Part of a small language model's weights: untied embeddings.
Each number is 128 + 32 x the weight over its row's rms, rounded and kept within 0 to 255. Layers, rows and columns count from 0. Numbers have three digits each. The size before them is the row's rms in percent of the matrix's.

# down: layer 5 MLP down (transposed), 1024x256, rms 0.0682, rows 448-461, columns 128-191
# gate: layer 5 MLP gate, 1024x256, rms 0.0687, rows 449-461, columns 128-191
# up: layer 5 MLP up, 1024x256, rms 0.074, rows 449-461, columns 128-191
down448 111:139096115146116114125199170148115146134112155127116123100140124106155109113069153140139179092163095163132114164125100123120103073093101117130146146151140099140154104198143108149173162156097170
gate449 108:147109139144152077179180108111094081085157186171049159074088176189088138151126119119118101161132136150079115149126132146108158157160134096101113164086095118153077136128108128144162114065070137
up449 102:119093167161128123137108068100096117129094112110089143149120088189113138187094129092097148078140107093160120146163121137162134124104116220147172121137057147157170096103157183125151164090107174
down449 104:123125117118112126118090100165162090146143128135164114156071121159102114131111128111109119151115191162113135122131191129138151118159108194102100162096061082153172162156123138135145081108141091
gate450 096:138058087226140140105099076142136073110090148113115112150161138142062148091128129092139166109185101121120131140116084127083127144125109122091130162124120209128101122166171125134109080125106140
up450 102:124084111153163124126094074135059138109129120123178100105162160132109145104062131090133143128086112099076156149120116164126131138141082129182081170112183190160131065130049124055129130145120178
down450 094:121105122162129182133087146134090117198112122156138070166115137061094137120138115157118196184148143053104156152220078135108104079113164159142141133111052085121128151167161124125120081101099084
gate451 086:111163165114170176166137101170105132137144109114123153137103153153103143129169095163086169144119112114099105144105127089123112122103111099108108121094109145175169150190131178154097144160055173
up451 090:083129160120118158152162127177111140131122168055168117155121137178164134149182129147149150196069130113134138115120178122124137151098119084106099092128076096137199156160138140142106161201145142
down451 095:119103098146163153112099099083137104181180078143120112113124115076073088096049158076174098072195129126130114139148138090071085116117093120159134156089142121123130088077193122170159121065169118
gate452 099:141134147141168164083171067165125099138107186123193161116108142070118136098157161104113109138164142128130101109099126130141108157094107067149158104100134089142167090155115131140142157124121144
up452 100:069101139126127110152073151122152201158144160213136148166109135149133143155135163098131123145137116176143183152086126169129110069099091073150126129079161057095134177184082113099140187162139173
down452 100:167111129146143112120131033153124096115079119099160114094102109112114099166144122118118161175126141111161132140220150137188193200113115137155097103135124205126209131099161169095127109126140128
gate453 103:137135060139143097103169151083106181098125069081145185092118136124159128075043178141174199106079102142140154096061118094185205089143088108178095169137134130106084120074117148152126132108117050
up453 095:120133136129128135136104127106153136134137122152127120143128181161103121153135167147124054151133203135128132114170134164095089145143150158109135063166074143096179097097089111110155132133126140
down453 105:105113081121106153170109099076081161156131158125159113147117193144171095129085122156121117201087089214125173103124087096137182118162153092119133156091119141172121106121141140168166127174112094
gate454 108:157172102148156118151171134134112160087135176120168163175104130103160136144176150166151119137116098177107141156129091169109109094115120130109119152088134088136197144103059121121128086067085144
up454 106:122125089092140181139112096158093177124108116123098100076126137030211156119176135150140146165163160063134112102127107135102106159108129121120156111095110072123082109102177155121097123099116149
down454 106:182106073139216154160114120143098134113111073105143097149115136056106091102092135158113152053127111122149124130156151101064057149090103121148143153069114047145164177092108106100128136142132070
gate455 101:144138176159111132113123163105101138136105130122168162090049122099132168121130122142144108137146177069165158109105243166155132183084127105103122128114134066095132109142191117121092144128105184
up455 104:142077108119192134081131060191196087131136082127142188127074159139066150055121124151077147143120216098126148103116132164134103143061164143107093138169107096122146165122141182102153112132111195
down455 100:127099109107196167097120135132104126084139136156143157155135113122121116210157143073166135159096109130072130150098163107142155120119182114141129113148134125113135146115086172135058105164110114
gate456 106:121150110141101134141089115135069130241192053189114112130138148182156130091155092144072131095080076111130139141157155159124168076152141117118159113139155124075197133106086135077141159140076130
up456 103:154118125114111193146157188108109128139132136156090128176150116087128164146147138129142172189145097113153191144136109121067118104124173147153083116150142146145123161078131107102150014172143077
down456 101:115108139068075136176128109149139102175110101087091115134144164155108080151144141126146150122189143166160089139119091104104160078137193177133133132169145137097173133125106137098119082162142113
gate457 101:113068132127160140118181079163128162074086117112177129104139137113112108178084106138162057130179128155058072137156177113082136079129134139120065157068159107102117165163094116102077128126112188
up457 097:119078134116098098126141102123127141076109126116147135079170129088156147135133149115163175093160098148138122102147156095097178131135097131145096075163143127153159153124062112131144155119067054
down457 103:150142119181156104173048139123161117141144114128129150107155162081135087095121122148076120111133142148141107140078108122120182122160090111102125156079075127078159140099110117124170182112130160
gate458 105:116150127148175096109142214083043147104098128110146106158111088084142131123122162077116142050117105141089133075128107129139140162138123150193152120153157122135104138166161044167134071139097132
up458 098:150189139107126119094112162163104197073127130130124160093113154198145144112177160084152152108176185070128085138155155120158142156137144122162139114119126099145078123127161100128124137133118104
down458 107:121133082065139128154136098138077188119099108123161103092103100134160149148167113133214114101097167090089113131161102169118113155153114145145055143092077171093114110080186168151127114073147130
gate459 097:127174142197159107091134081122190154099096131160141115149111099152146173184140129037059055166119097127164134078131182140118106128111112123142146194084131131164122149116085123107149130128147175
up459 097:114214128136115140108169134074126114120173158145076148173116112058139140105146158112125080178130071153177154078122179111110103174129142190119148131088103106140199158078108102130106137144174197
down459 094:140117097094132060172159093187135095121130141123177171111134110129127175131082109117110127115120159128153128066153143153075131155095180096105103138163107185130154091119144187082121180114155191
gate460 106:142171115136112155123080108110175164155185154135180093177140181103166100088095115153152164098083120144060162116128141103092109149139068127179137174074116099122167138177113093114112116141129137
up460 107:122158098118165155094158087141124102108095215096056125164115182124072170137138136127197244121186091112121125078102108116137127087171111114121110108100046174134051114137119150156085114166152104
down460 110:111098074162146147099086118135122096111143121202065098182126191144093151119119207086087158149153077149099148094147126106110052108139117151137088137120143133152112130194144072122146147093152121
gate461 096:161107132177129144149115203182091201178095074168131200108132119072112160087089116117136141199128079105187186135197165121128179139133156153054124145081134120123113178157158125112082186118201111
up461 099:074106092110114181134148103091139154127088113077119136103100107136143141174157129132104113141100099157067109165125217104126082126195131139117175143140103103150146146128129154125121103147171157
down461 099:111079117155185072147085223108188144070073168081124136168142136086136102129152141133138091096139181069081109144127097085106090129163105122160117138148133154083144110152154155089100099093154156